Part of a small language model's weights.
Size: width 768, 18 heads of 64, vocabulary 16384.
Architecture: RMSNorm before each block, rotary positions, embeddings untied during training, some layers without attention, local attention windows, value residuals, an embedding shortcut.
Each number is 128 + 32 x the weight over its row's rms, rounded and kept within 0 to 255. Layers, rows and columns count from 0. Numbers have three digits each. The size before them is the row's rms in percent of the matrix's.

# layer 5 MLP down (transposed), 3072x768, rms 0.0318, rows 2682-2887, columns 512-543
092:126073186109119090204107113115077083138124157136176083148135119136132168119099104133090107138159
106:170114078150136150121102155080162096137103152114175102159116094109148128147113157133134132095181
085:134077151124155152101148131100147160151154157115085122098032119143103150122145127092138143184133
098:172081142136139119113063115119124133106062136097134133154088188141064164144096099176146143154126
097:106153132076122151173151103174123167171150139162192122125118070117074137067134105126114082145082
085:083149158087115090093177173171146117130140104143151132175186144087152149104202107153128110146129
099:118072051176109134170172056158077214152126101139103154111108132178200158143086074112081131152121
108:136139202126135186150182106142090111127134127130139103154050136155092077117088123069142129178122
115:117175149111128136131113194073158092126153140147181123133147118124118105082066116133187101093103
102:117162123168094133184113136153152109093110065132158124181152114130120129155090087134152112143161
098:110052148149150178134203170158135137129147148118122154117112085096157128150098110103139134029109
106:109148085172087112143130104120164104092163116083150101148164077099174129073174165133076083139127
093:103148112093134191173170130157143134118204136137154074207093107139197131094152136195107093131117
107:102161097148180150151085113099106159124160131199109103136101089131156144154087080118156155067142
106:154150133092138097129145171146107140100168139118137170079123131140116120188157112182143120162102
087:125138092109148051128076123160144157107104088127110113132122119162147155148114206139090171073151
097:125086144074117080118135111116140160123127150139124160106137155158113135228126112108169150123147
089:089123134101126125162112152149093160124132143112145146127137141143130075111109114152191085081103
095:077177156166108134100148167190069059139212135091138111093155189093111122175152174108110139096132
104:139143111158174131139119124131175067173182084134151150176131070158120203136172168159096162158160
107:070143108166155127132134117135138114114087129160170153119156094129115076111114071115135136132141
103:060174089112145142156116131141118117085070074206128115114118150140145134095117152120081129160158
108:195133117140181199174145105083124143156204121173106103079178137080119093152109110091125156101175
086:099099124137153059149087108130137136143122073163113162133116108121129087141255120131130118132119
100:116124169115134127174174133060139116117073164152137155174160143120122067063124123118060135076098
091:122126132121128117117184115131148121115111111112131163120117095105125108148104132105116183144101
092:173145113144122195108099185139107131143124131149083145087085166157175159045106026133086113113085
097:199118126123101089117142196154166151097076115159104157129171139125153098105160116116142111157127
115:172109181102070130156101104190113132158175108115137127139144128103130160163225131096179129172120
101:150110146144134220142091128142066110121063127129113063131094118173151178100131113108116120119112
112:103142106128102116172197132169129082134086170146130130178096137064123117133100209196157117129090
100:151091105162131046128145109141127106110109179125114134074162130129128111099143092113126182197118
099:130123195116144130164098157106102117141129123097156159077051161142154138081111142089155120172149
100:092156078157077105142079104164151130098127137162082110105150122133117121164118174123119176144146
098:098136117146105136141141136137091164096125106082105098110104124113170094113141159133133138108120
091:071177159173118065114082087163171143108175172139106106145130140190106117141154084165112101100084
107:117137122115053129116085133062145119166200154114137126131109170115146181174154122141166140180127
107:137165115160078112129134116134078099106145065143120144070171165163170079151133118154162124127152
090:131145099109157116150181113139106079089137127147175106145121077100135119128182151127117094137089
091:153185160182092141215156130120139134065148121144111123144123144149144070165073136114064193105150
108:143088155082118244146114191070092118182160192164176154128114157145123117130147188104148144111182
104:113161078169173094159151160151163090085177174078153148105140117191134057149151106081108168167149
100:137109124146130121125070153107134081145166073102105094159115179090113135095125143169046065138111
103:142152149165080138109130159102140139142137187084180157132113148178171144150177148083125094148092
097:117136120164119124147100098162160082138134173123141150159072147152184088127120142136103138113134
096:147153146081177188121177119188171108085154098120107084086138126085180092113168128192129151110176
093:169107111125159112162133168137147076093141169124166155085163106194114070164187125195125089148116
090:075174124096114134112120179134118102137080091110129095108186123115076103109168106154096134084129
093:117078155086092150192109130115142166162186073104145155133109144089147081111138129100144116097153
094:131151152090142157165112161147136148135170132145103171131183137175137116117048141153160117082157
103:140169130075122121128136116097132150136130145124098088147180074164106175159095139105095093128185
094:179082139112140118177135106125144084087134194125125114126147147142139092082107143150137180166111
096:087142140111052139129126167150128116100122111128139111130099163118146082135222116143172074160165
112:127159185065154130109150143151100116131163088131114159134128143140150117091077094112177177190149
106:153218070121131105169176108166109162156102132130124152162163122124097151164160074153123091115151
102:172182128161112095090148165161199119037159161133198123118122150155135149162119139152107122086136
102:101098132115137069151118149112091105137097084120141115084117125120168127073090112095115110152160
090:131187113139113135143192128109162089123087169113120108158195167109116128098172131111111086180120
098:142095126116109186157164159126092172134102150104138144109103152130155106096126188191090177106139
098:109097078155123118135037168163138057115145155107140140020133123130139140126105103143053109121083
102:186121114152138143149094099065180133140163120157114127191082153146104145147141095158121125088121
094:124132140105152138171153100163133152127108126077117106091155140164125167137127117124108080200133
110:086146138147116139097119131139077075165158114131118110170145139149133090165096168105110081106119
096:132137161091128152139104184129134072155080091149122076117081113121160115189135110113118126154107
099:116072127076174146095174131110141132147104086137137145150118136091150135107116172137180096132184
101:131072120119075082130139168148132121210123136165083127121121170123140111190121093109104090149107
108:105108124140121169080126140080146114118162106186096132115156109134149170149068076138127127135081
090:159122152136139159111107130155092190046122114092138097105088117172106085107156097129158130129141
092:174153073142073182161164091136103140098090145172141136133102144076158158122148120123170076136087
112:128123163101111095114134126140143098143160134115115126065130154143157138165169138154067124145131
093:163096052126120141117141194123138101161134128092137126138066139154128129109152101125115099113106
096:098137082169151111117101156167150166181213114217116118136100143125115093084155129091105129138130
106:176114081134116094090169153170094080132102165141113115104155135093129133107138144104159103125058
100:131071087086102156143182121084110117141102129109138096143071175114147141100135108158148089115116
100:168187126113137091045076124158118134139144076120113131130125111173164110114096118092101144117169
098:100141071070128084160109152069191057063111148126129189050163133139125108154123116101101169109130
096:133097104125130148134098082161163109104157106130139105133152094062159156191126116184103119138153
106:114128075157207122140077115167097146146135097166123115116141107118108157095083107139101125117139
115:156129110121166200171162116125107188025120162133103059187194088183141184129120117097150041129147
108:149130096182117121148163100152126157188127106111147194184150152156187116144125125115135138115159
093:171114153168113167177096124103155086166123168095147066165097117117175113167158171123153097115156
107:147109088136123094052138064165132180129101084153075127153108124091127104183099112099127133160073
101:138103095117134103147127177111093121104164133110138134137180125130169107156084116063153096117179
105:150204127156095138101116125108104160128180139078124177147075136123119163135121161127123174152099
104:185183086172127125136142151144089084084117219161138113143111136140161126153082141153152189147075
111:145095115101172133110132164182127095124114098149145089167103110100160178112098162112093035110134
095:091109067162142150075070139116143169158142094147151079064117173146163115143058114131162124124143
108:090143155133118087156068111138147135110097097141101157147163121177137147152121084087133114126099
088:200140087176118181128118117159164167074113115174145135126090157158099185054104148128107129175096
095:153095157119095106151119115100127092147139168123098154142150134160085132166069112136100186110110
083:100173135084130082112136170114169138123120111137114167192049188122186154142108145128138121183144
100:097091103108099118152118099100162190122100058133136159130111150102207147125110154165168122166112
099:133119120175113104139180163132104089138099075160071122090129126066101166116137148221125121109140
104:115108157065170141135165126061126108166133082144166102092166113124109147168090164130134074112100
111:093144134103144103122124076141152163152154142061125158163171149105099054128131099175183096140195
086:104182166166114139112105061123110117148101086159070153112069195101164153127100150090112161123112
102:146076180172149155132129129120175143132113079139127098148158153140178150117112155165140119130148
097:131151161153100129079088150145126169104079133126136107093128141162167159090111163153107115031155
101:110139102135143077203138129133140143120159096181131178149148130120102120167102097154128107110130
094:138087139055094112124106160168179155169115092158142105139193133129191109218148154094130175167194
102:150117138089110143096140126112101139154156141171177084119099138119126139146123134118114142156121
120:157163126109139162145153161076107103173162143105137087159139103088069146119165117121199107161148
101:103108118096098109179062142124138158167072133128165088118141128160152159164113146200081174106128
104:112058155115105061088080130075121148161139122176154112170123108134156150092133089102175179081063
103:121171175165112109127111090178185118077140135143124110147128141127087124121092102158140147107142
095:095106079139096148136127132134117156170127109113088160109116121144069089107185083145115163093107
103:100123050170133144120114185138161143128100151160093126102121156085141066142114123123133179146109
106:071137069135161102115120196112142131111101079119150112149125130107143112133151099147092118156114
120:138127156117110149132129045126098067147134087100196095177153126110052146088100129113124137160132
092:179143179107084102123110138104137122097139151156143118103120168122113143138208118125131168133059
100:089141139137120124103101145092038166149117115141129097151105127161164128172081109111121141140098
104:071121131126132179174049165168100092181172136141103124172055173123123085131106133064157148100074
104:122149121192151169113089139113166110120184125132147134134105074148108090155122151019160149115090
101:054121091080117170175094172085103142145152158148154161098105090152141126177144138100108189152140
091:123145086139132123143130112167103087072126126147133162126134149143147084167133172114133152100131
105:146165137110144104121139074128128208084190120147157129092072084155144146099114126101132103108120
093:181155170092055061111134076183091136127166085101123087176093190125112114170216162120129114151173
102:175153169134133133144154088189167121052086038104117151130156114155135098160096122118116099103147
101:145083175162174144132060126090114116155125153106089132083092129173166129112089141121090165143115
089:111134108114131108199101142096131094106106109105088124164148164141098120089160109059107124149106
104:160123145113113145099139155095129139066156163165141141159106105084138074153124188066097074142146
103:101076082150111154092110173139148110137144092124201125141147069157103128133140111091070118152081
086:114132193149186066149174043061202085134156112137110094131139154144153100178134124132128177139140
101:103085115118109089200138126085138155070138083112139190132161106122121142143130136117153104099122
098:144152090082168136080133155180124136147117113065129167101127135079099117174118099150163125203083
101:124153164102119129085109152161151133185155105114134145101154134178144132104118130141062131183115
114:158144153121121134155099101141108138146161116038152127105164114089065123089108048079108108094134
098:062156059124067127164144113173121076174144102141142100132096099146129145089131083097120191098109
096:113084079109138060158164125166102127114129135070133129174114164145076163107149095136143147153148
092:123151166088106093180131133126149116129165142100106128106095087183155136108155126184135176115089
106:170127201093141142153106093084100145087108104112092137131083213156134119142148152122169128144178
083:093140154119151179088185140120155097135150116191163110159119118105143159076182144078114110146128
107:128095131108123116118070127116135114116092173091140072172094174169078200105187091166102126124162
105:111164150132080144163186090079136136162161160119138123143156125137105156117109162186109115084099
095:136171100111113088141130190117080120079135104127103178068112116083172120176108101129121076132178
094:138092156155131107202124089100055061164193106132141153096146147142110101143074144148142107142177
093:147185126055081192152088172110137150148122139111150092111153094162101129116097050149107141120145
099:161095135096191151104066128100094117076121155129113131159126138054148125060132161123176099133142
095:132186171134189112153114107088133086158123147174140132114120117116097108089171110106134155107191
104:075132062160099094170135064165167177143116148132118148144127161168079138109196114202105103124140
111:123145153132110094114113118114069117103145117162130172112143134154141154105205141122125112107144
090:196134135086118093187111108140135089170100107143197163174099109117147167110116158122089149120122
097:090128165172127197143146133071125166082190092182077150169134124164183087189136158108132141103133
110:104142137137165113126100113104100135132080130048106092134094159161156174140107123127112197145183
111:092147121055119138185086171138087136117136136151125120170188156134138152117157097125185136126156
099:129116098105151121122203122117166111123094114078116158175164114162084097135105108104168107110115
101:094100105181149144141112090160131158108080144096154136131157135109255053129134133138155147161122
095:104171120104097064115144054103151131127161068053166107108129154120138113122123102101121177162124
103:085131133146137116148133016094172179114164139103100159124142149166110173114099206117115153120111
090:077163173149174078102141127096135143056125130152093151085170125145146187085091076106064074176136
104:065181148157107171119111137090104129160149128146113122145066096114131088138149139126151159071134
103:152107183087131093181109138145128112095102127113156110112130091132081132131115139093125128151072
108:135119130135095119153097109105144092110166173156108084112168067162109091102154082124119163149099
100:145130102101077128122181126170109147041112107129104144108138147143171074128034117123121113114167
123:113149106181126160135108139176113072120120133111109124144149163187166153121082129105073134135117
091:068112126140079134158120112150137085186106147133135124126132093137088116088124131099156129140138
109:161117104126171159072133195129105163148159086108143134122157162190104068064105122109091141121141
105:091141072123143115140150101124078077125106126202140102102089161095158142103115130168087128139127
096:105112101114161162129206161102084168114161106120118108157126136112134132133122158182126070149157
095:078176097167119146114157129132147125102164117131135149078120132149106137149093082136062123153144
094:060120110127138115110116137069134126130108167168067149132144147105103139105135068094115165161136
095:132098089143106151115108179136119087178143145148128117126107096095101136120104091089079057109163
099:147093161128143074123073153067107117164143163090195117102108151170151139192155121163115157134175
094:170117081167199159038151124189113148140122144159097120113134144051205171140124128128135143179125
112:090143115096138114155129034140114169112135144137121176138127164104124158109090096097169133106131
096:124110121161119122129125093089129162109066102211153163090127106118145131148136135124118164137179
098:240101122165111090057126114099115164106228119107145120148134137147183144175146105085096134109162
098:165131152171114150173129120074193135120169139103168145134129138132165074150112153100096228142131
100:129114103100111124166109175129127128095125126130126117138112059121180126160124067140131115096102
102:125102110101103106207143097117111072114186126141135050131141120109087130145072147088179145148171
090:090157084160086190125119145151180162111145181139113074132147133207094113138128067156085091184148
104:094116115137080097074095114153114136126163095112120157159172108138185082158141170098065104148154
107:109129133204101072083134092145164185184161138140176110124114131157125200160129160163145160144129
097:137103114147114136077120148162129133132109167110114102145158145142119132098111163128123153130182
106:113071077159085120158144135097137161125114133153218138132092093116131118103137112146145096160133
108:073142152166104146116143174154131099113168154137121111139111174167124076116106085139150092160159
095:139136152086135123143113136179145189127124104076150148125165117103133160164127063156111157114131
097:141143140168096145190036079149105105166118071106143153142124105146107136111096099093108124153123
093:168075045168126107161079125147128162150111140172134150149117157132172097246122101127166139105120
106:157120142133157112123168129109129131068138137146128074098135101174110110146208159097160123138138
099:133137067120114095132170128135114159114152085099148114180146075098072234124154127145134129165139
100:130160185081131152140173162184106208158134156096105108174110137100082156127162163149098099140110
110:118150148176093188143121173084136111107156173140173150200191091133138088097134135055141156112103
094:122112133118205219150156125132078122155061154155139074154113177122165185094122168104156194180110
100:117107095128105119155107104109143062184134085151101160097185144156078118131187136122120088134118
096:093151141124157136137112087151069179091111080130118164137140114131176155171102124141157144137184
108:142094082175130167149167118119177126091121160184114153154082185075139135138130126174116094103109
099:180126141102156181094133121141059079132157136115111113122179157107138143122168176124150094089155
109:097191151135111158103098130159182184137154106134142065130121091083116135107143109115085086147113
095:157110159138130150183094154086109098141150102102159139131161147130128111124110129135164172087131
099:141152180139138129093069132095142136151160125139119206167158168101129106160143181102124064131189
098:167065109200098167082154124103130106126136107115157094111110141101133125115170123132188172074147
100:174139085060113077119139129170102177158115131228118146122119112174173091108106121129157159084097
101:148074122148108110174136077171122125112134122212136137132178176118144156127091193101116174134135
097:083171130118066138142114131101120098183220086125111141157126153075104145133074117099118165113142
104:203132104126178088083182122117147120128118124126143139131050124091162057113131172133094112155123
123:157109106099108137093117159161121125183166121033130109074069143132123115122122086125038130154135
092:092177113106130104137063184127140093066114133156102089098136169190143119081125124118152075140169
095:181130108159112100216164149102114084105152170133132148131110067138173124115115104144126215165082
095:128134128161130089075074055164105150136137160125157082102092116087150115155073117105113171142092
100:139190149125194200097164205071180067086101148173172107120119145072149106137090129163131216149148
095:176180089104150139131093083063129119153192098106129117135176180166162162078124093169148160119195
085:125089065081123105126125119135126093179094149070093051113099127128117091088152145115089122157118
095:137109122136074137101123185081105095134137125113115095118172135143175167154139126091156102169174
110:099132112148120165182123119134113154159135139144098142145124178171118079123126129147138090086111
089:163183126134173138124093164053146119118127120123071064070124155131107157119130163112107090123128
# layer 5 MLP up, 3072x768, rms 0.0345, rows 2683-2887, columns 512-543
109:085102122123108123099089058146093104077145142072148184130123088084122153143155127125124169082127
091:145177164125107167088079103193144128119134068109143137124151120141180173115104111168135091128152
096:150088128142118187094106134137111117160136128148182158116142097097096068144153086133145128131101
101:158077102091096092121120166116089118115105136081167190130141138104163119107115120102115112088136
090:125179197142114154133212121118088130155139178082130159115119162082144071107169114093159170140122
099:134162121125197130120102088110131150068129140099124121113156165097147128115108066132118140111195
105:160113099145177144137163094166116123102131154146127074122153085093118142120121110207172147100133
101:117222119152127144126169146127123173098170128097166190084136172092112070172090098102208125136122
092:156121100070153172106175128147160154125117169068127141172123133165146149097141108174121148149161
103:130067105114118106167169137126142136094142102156110115110136153065082184086168101124171161103124
098:193151099166096081103141107129140165097093094156132130102137145128140118123126126098193126171122
094:128103083085109126090127123129085161137163130176128170107115144117123093119124096063134134115110
107:115115118117101122157155121170140140141061142116134209108130117118153152164153095112151133139094
103:225094087174116139086135170114091106113151130120143097137115080115164064083064134086123130118067
103:076117100169179136121138166164043108143055098116074107137130086123162121141148142128128120142072
100:122126114128128176134128143134087168130138145139121092126188146142122069121111154129192112136123
098:114182129185091103116132109144057154071102122118156114102079125122212127128131127065164118115132
097:143130154126093170144115090096174117152124186084146138169086134137161178134150089114134134143128
104:142134149104121119113151088075101074128130174152134211118108126114171122137087100137193154180076
103:147137084147117114130134117111092116100151147127178104113129094126089089166163123114143133089128
103:160149128110178122131162120222083133091139176091138129118168086117136123067164165130150129119058
104:168088148123135150096121096114140069138025205114143178109103095110096094088139112150149125115141
102:141121156083131144098103125121138114083092160100054161061125119098137113139138109119143100119090
098:130129097154079096138139102107078098165084156142162155133123112094146146115101136090141113087145
094:053175096106106173132149101162116111119122147133120141107131132116132123139123077157149152058144
095:171175116115093154119197107149120156148155149122112121135150162077165099102081126099126130241092
103:151119067052149129094152143134121097114149139123140109112081125104139142143091145117119113142055
109:090183164130146149144088105187127178095138154131224188147118139099092116090126110205155130189135
104:125129094144152109185205128180158112164116194086162173105092161092137107120142112130121119101082
104:096120094117185116148182144164085125089050168129162171121097113110162092154111147164173128138096
095:194157134146141154131163089079158183071079165105141147159156110121126098167154149139083131067119
102:158146165152176124099128119144128124070132236151150117114226146142096091114086091124134152093167
100:164118109177062125132177049122114119140124146120097162097099119111115117140080112115106109145162
098:108103107080170133147109088147098110145121139108106152127061143136163167161144154175145174100143
095:095113051133157145105112176091097128168202108136114146075134092046185174094113123144180104111126
102:138121164159172115094177122113189087083082129129093212154154171130122126134153088208182171107080
104:146126136134158162165144115121110150135119209097171187155112082056110166076106112121117137085194
096:094150086102164108115113128173153133104129104093113095086165138144088072151143051142134176127134
095:180050101063072139150100130213078130127119197115098099123128160111068198167140069155101160086136
106:090130151094132147132174122142126193081155128149131188092120140208099159089109095166141141080116
107:109096133150098196095188149155051104147174115041129111143122129087115168109134085176131117130069
096:096138104113084172090152101158121097160115171182146147131147103170152129153076125147140148183165
105:127156120163155167154227201133123166153171127105157159154153140042131107153147102139105138151118
109:165161077123071101124128115115125131174173115120163158151150126086125141124137092132105162187087
101:069133106152167060131144149137060107100131155183089142090133136090140107100128099127132130118125
097:150082102127138151103166138072081152106136108081091138113116147085100066093128076093154152161057
092:145066105097172089111114115142102097132150162166111147085107115139160160110153090149104111129169
097:170146109064095111124126135110125154127094113068169158084126147102096077173129157170171107171148
095:176086112151107112084129113092195157142135144171170141166153171134170111176100104108083109139128
097:169065170132130108158167153082119124106107150141121171056146144157129080067154157096126149113103
096:150107151169134110095119105122087152137069110096125134139154104187143148106158147135177137146147
101:106131184103093153156123141143104115193137114115190100118088141125085131125082126133098173169111
107:095113122124134139099140166168119141107175129113119096111130176175109157137069077153145150171126
103:130175111160164112099168121105131150119080149098186112133170067142119081117156076108116099141080
098:131136059168116126146132122148054124143149152116068133144121102106120107139177219141140104142102
098:142133117157115163063127086104168183108088151053089152093104113155103131146172109116120159142127
085:112090131166121114169092078138134119102107087129174181114076160110091081094094137114187120098145
101:091153077155121122078141158102151122080132147111136092139169113150092139123147150094149141147116
098:120149134151135187125161148095092121132108098170165135127107122092056118194174129161156185149129
103:123126116125179110108087103171111123175093152141133141171101108170121117161130165109147101092102
095:135098151121127077157137150127115137142143139171168164080126125074100045144113097102169102156126
103:206106117155142138175145100123111154139065113101130180074097146118133153128128148150247154121147
102:110154078197097091123143098121081121138111101092142232134101175080093133173079118111125198126151
103:172164169094130160103222146090121109082149067057176107078168136088129149149065144060110135159098
104:109133126141109149179162123157143166097106224137132160136171110182148158151097090104133179182113
104:159110146117157122152158088144130086146132177154154136138105154147105130139077103126115153108129
095:156127116086093116135108147147152150140099170118103145129084138119082159075191159175186123106131
094:103089115130148082125126110193120146144128123074165143122108159160126103159101139164101171116124
108:171138082160123087137193075141126126157177132121186152143101148034077146086102057139115137075162
094:127161145111086160103142106087084207117174174075133134129157106106109142138135171196168135133177
101:147153143114125134143106090215125122117107158104119135094139101140162174115091112203136093104168
101:135143106145163127135125176147050134162150135097180165124103068119068125144063056089175127091163
098:110169084102183138088089102142143140136154192155173196115121119128221130146115094127162158145161
102:149158092135106128110127167087067144087104152116168092114079087115139122159066095121169156171111
102:211113110130132103142163104170106099078048160132123105149083151094074121109120107086112140050074
094:123184183095150180119153101131068147114147102154150163130081144144130117092104161114148154102131
106:175129083130126113088119071126147116158090137187155096094182059083111095133164128134185156122036
109:178139050101081105131110120148090159128105220130133074151139161086119157115118083131114101130115
109:148116037203168092154167109181000142138035085110173095104130149148110108066106171190082161124149
097:086110161112128131122129119115133146095124170143153210133164119113107125033131142125152174097084
104:138123149159156145131141106120087170118084180167135220094178088115108151023187090130217114107137
101:137155149162065117067165105127109175124069096134131100148126068101175104112138119114187095132098
104:086169144090095128109154153146142074124098122132133101099126092111166092103111063119099141138138
101:140122138117166056150184074121172091098141160083109123101116130118140155142115086195124187114149
104:132160156191143159173127132084157140066120113074140114102098105151179111112118099148115101130137
106:134076156160113086129164098155038100166134162085130136138113107149139104076125089141138140116152
106:116123110133148155125124136119074161114142148105139163101154095132112113093119146144134153064155
093:136102206125151145135115131170135109121096109121162189122149103141169059104098138127216115056099
104:094134100189125080072137162151096171096052118133172122101082131133166096133059072149123146136144
091:106110151113196102134102135156149134117098136115126087108245118159093151114079094151134117114213
106:090115159141170099110187150140126170173124157156180145167147094100149118138122084147091116121135
095:137105067149148076158152156105139089094135124112185117116151137111153121075140097140115107110154
100:096139108149152117063152134125160108126157167139066103120168121203199096150101134149136126083148
105:201151092153138127120176082156061153163175141130106136140018134076105075123107066163135150101118
087:153101095135158168131136128125086125158129165107158114136159136171136138134107050155141103093141
099:153165117112181094135170135150101122118148111144192136103145124143186090156111155136140144119112
100:154099116129128086161134127143164129150143156150157151089123171097121123145136073126106136128076
103:158127125152140120085144117115120132127146142094126118124134121175132127129081118140124103189163
099:164126072175163169111137114128100136135054158097092156099158140105146153100062064140136169122085
102:111110098131155103087124124217135141161025140103116178116087113130071168134111067109124134101145
108:167118131147149110126134130121122107144088149138108171136109189089134114077121096101140136108137
101:102132159164137100144159106131110157165107121124193081173132153185157187101135093094118141115156
098:149162147152109124127122147176136124139071137150196193121140170079165153129100103102205160099150
101:132134111150122182066209174102130172130071144097104128068174142099133156105148116162107148129115
097:096107117084121139123180029139135201167130173076097106106153147159111141120142138124094135101122
103:166080123106084177146095106129101122128146143112073112098177169140193102119111132126192175142153
102:084144126113120097149166092196088129147089157105138122125115118148123113155136121165129194123092
106:065153087106160138133129102143125138172098130114062171169158140098086122092187120200143138076065
095:128084074118153131153155139180102101120103146133113117154152160134183048086041165146111130130164
099:162124149093100156118109180112146119146150105166151133067097102081095137127171085171120145094156
102:156129143129163158075102081160075148104136102104132172070120151109116171184043085105150150106148
104:174141113111099191066161117099153101073143168097101089054144098089102110085132107090157184140128
104:146070139119106128111165095160072143102067189122139197138179176126145158142108084179141186126114
099:154122123083150129122112180065059160184123110128140142090166084100088178151148113135140121092177
104:132189076156128140143157169154056126089105110174078111132100151055133116135031147103136161103070
096:117104131101133142147174122107126109137186142094100096129136109173131109111005093090130131077102
102:079120132126235132048196112176106107143101128066115162091118139133111079082130088151178152135138
103:184164078123141133106160138117136164143107141080131138135107134175172073098069113079183161149143
094:124139150162149209071164068150135152129145086161141120093144097099126100165117122166161133095132
102:068123095138137082101178132111136127143108139118177163142138130121087140117113136162179199131132
105:108152124140145110125151082086133152079162117182135174160109159129138173092117109182109168146136
095:157133088148128104110180118113118129155166149110135189159126130170128131077099136095159120185101
104:145117161122153116133152125070102147177126141089121157141177082132120154100183091097146149124129
094:142114151148146167090135122146083146158177124092115121108175113185148135110143082101180165202101
097:117091196138068084114137131160134158118126127170123154065121109138108153166128066100134154143103
104:162177094076119095084129140158068128079083143096117124158205115128126109100143072114130147185116
100:142120066135180151090177105097143121096148158197105130089106066089158149083115102143156224119115
100:121168142142175130146106117096015118172105125174135135133105134125094088101137107114116178160185
098:121086147118182158145162108139088166099125147108130167123099152144092173096136079135114112156135
106:197150143104141092113143169106143170111140114146167160123117141153111096177141069199101165124107
088:167148094125118137158101111096102113105135120095208178069157130193170193135113112096161090055145
106:132175082164162193141147115147093151143153141144141148132150136067170094119157071145186137093099
104:171198170124102166173165167128111163128154094121073155140129143179134124187144142137143138139118
097:141127125084173127107129098148159151173074119128120142110120104165139106105048096148210092097082
091:174084086088114125168201072145113124091078154207171134071138098139107146091116100138131148116088
095:113140171198202067051162128204117140125115173156141150139095111080187095127143114135119133154118
096:135152168179205091090135135152151147085136113185140126076131108161138132089081114137110210144104
092:142130110116108133068153167186129125065091171132096138112140083075139102123119120158107133131100
104:123091076152179103132142129116110100110117139138086142130131148137114107122147084077102107161132
110:145100127110163066099169127112158136115090168093151136109125149146112148116103059160146112120169
093:131123111169130181131161134128066174136117185175159172135096143114143075087124048177187194127122
097:109094098102121115085163105143126096159141190053135086131159155161139165098085075152102080196202
108:161134153153125132155190135116074121087203114128088149092112071075130124119073104134118173188075
100:111119146155127135174129135161164175126172181057106106093093129192130168081130124170138159099127
099:169097104138163116123150144135129105151144112172147096129137103143118121099101059112150152187184
106:169104130147139110151142172144083126100100123133137113104132113087118155100123123142154121141054
095:141078145150125146120142068082119145123143110154109125114119086117085137148142099171153182134156
101:142116113087120149118109160119153163101150136065149121067115118175148148116104096159123146116121
092:166104112119150127100110132198130135105159097111183139142086076145095032130183143122112137123038
106:104102172097193165076205122156076157102159137128073172110130157173172176099161124176202185117100
101:142104130128127130091179118127067178131115143093160152137150118134095136087127139105116164153130
107:192102148145135107154102120136102175129162191043182157134180083129164185111123104085182136147055
099:102133113130142168153109157088146187091014167088104108131181160103096155103104095086140130100073
119:167147078137134137127166090155128125140131152128123217094131095173155143089144133102104156120053
095:102109119055140090162183172116139093148108159089116088105096073099179150173137142135120141157159
101:193096187110146147121099105123165136134168155091165135119181097112065176053117071175137132128086
100:094176149139093091085190081192177145149098174140142183082140164143063115096072154150138215179073
103:148089149111188136101180066136110140098119122119125140116122082114083087124103085100186155187086
095:141121094087106093148160114126122175174128117131099139118159152127076074156153160145069148166119
096:123108109069115096124124163168064176078148174121186144158101114149134143120115076102116155108125
094:101141119096124141132160107106147147083107101163066098050123145162140055136090161178147141190096
094:110107141109115187104160131125093165081142125097092108121147196108132098095121156123167129081153
090:137102146102179080141128075126177109106113158140173107132105138135173079131147139112114156142077
102:134136097172135116159177187178141135185067143148175154150146140087127107112149099208154145121065
099:181099133201172125112081171103087080078120160144198167107071092108157160114191142171146146119105
106:110084057094125116110107097163132137147102082091093218094132094161157115106155079135199150072096
099:135136174117178152066112132139133187103080207055099128167128124172070181093110113124090131129079
100:191105189114176120130178121133137096082107125137091095119106101114198152127159127124114178158119
102:159194133149143179111130123124131195041085117089100157114108131122124167136094132204133164129157
095:145099126116092114137110154116121150093106140114146151160191130130133156164105181073164166124060
103:119088087163106161096119141065096169128187126121064086149070128134200135117128097157160144161111
100:075128096123132116118160168139109130177131161077164146068177108104139137119093117155155171072166
094:194119138145146066131145180152163118171156110102176087163095117112124153129143074093108153077136
099:115094101158096163159171104129135222124088111157126138119121114145126099104146155124174173163073
107:159179172128116124103135162155118105117149129166100103100137146098159089158136127046144121122124
101:158139126172155061099181090159092193125132193205121140132150115134162133134123082182110116170099
097:201143135124102120120140180121120148161160136176119130084139182100074167106110161141088156123172
094:129129155127147141099121075107116125109125129164115123172168128105081132089159084129135108110119
107:211138136146223078115141153091057159125143166114095118133129047100190129160126123100143168104123
102:115154104123181142063159096096130175064174135168132197157149134176135101167119125125154175135124
096:157085103163121130099097104090119139156108183211118174094150145147115081128094173157154129122136
108:131119118185175141072180108144111107153112199184106111117182150150155109114136152155141151195109
094:134093118094114104166111111171111073086135116154197134040166121109078098156098183191173149095186
094:119147092124124126100143178170075096111177141142145116110174144096074098176154135128097141127133
097:171182124170148128072142138048088117131139093120109173105165129140137160055134117107164129160130
104:145101108118105153107143129139142130135090115138084194099109162144126128121086092142130152141156
103:130061093149161130132094193146074136063095111162126143124131114159164123159142079123162164167137
105:115186134175076122161158238106132113117151174119151126129154133149112098120108124164070119115161
100:119175118116103102127143096193159161131085136090134096131145153091154151171085143152086157123165
102:101158086107153143134179116106122157174117155146134124196136092126125119099177157161178146123153
102:131175100168113075148122156148136135149086097151105123107159184146147106163066081129132144142120
099:136129120146083137116126155068115148155170111067182082136152136128124171096138116106136126160153
100:123112134131115141102094108163067160122151185083115117133104148156138157154186134167198183149150
097:143100092136135128079121188155132122173111111073088205103094090156140191109182092169137135159110
098:113168120084170119108166170132091154099096151157181136174153118142159134116119129133133174115138
107:148142124163148145124141143170095139174134146097145124158152120107145124058125107174134134085097
096:100102132119073131112177154150119106198124085084085138132125110088146089128117151132196160167108
098:115092125156105130114155125177145150142082090103131105128138106126071132124168105142129137124144
091:188101055148130128148158090154068156047069094148128191115139089136126166128140122171128102147096
099:150128183117141168144128135168090116197097155096108134112107147135102142168164148103165146104079
099:174109135198090122164134124154132133132104098111104144068168163109083042116133115201145140121138
093:126198141169131152159140142160163137141073128196133142089118095155098170136132120137182179127156
095:136140155115147153123119139209107129150112110114135107145174158137090157129103132136160170071104
105:133110093180160155058098159184079145185143121134133106161190070140132143088094131137080137091145
096:125152128121118131178182137151121157174120101096116185149137133101097126110147086148193099098162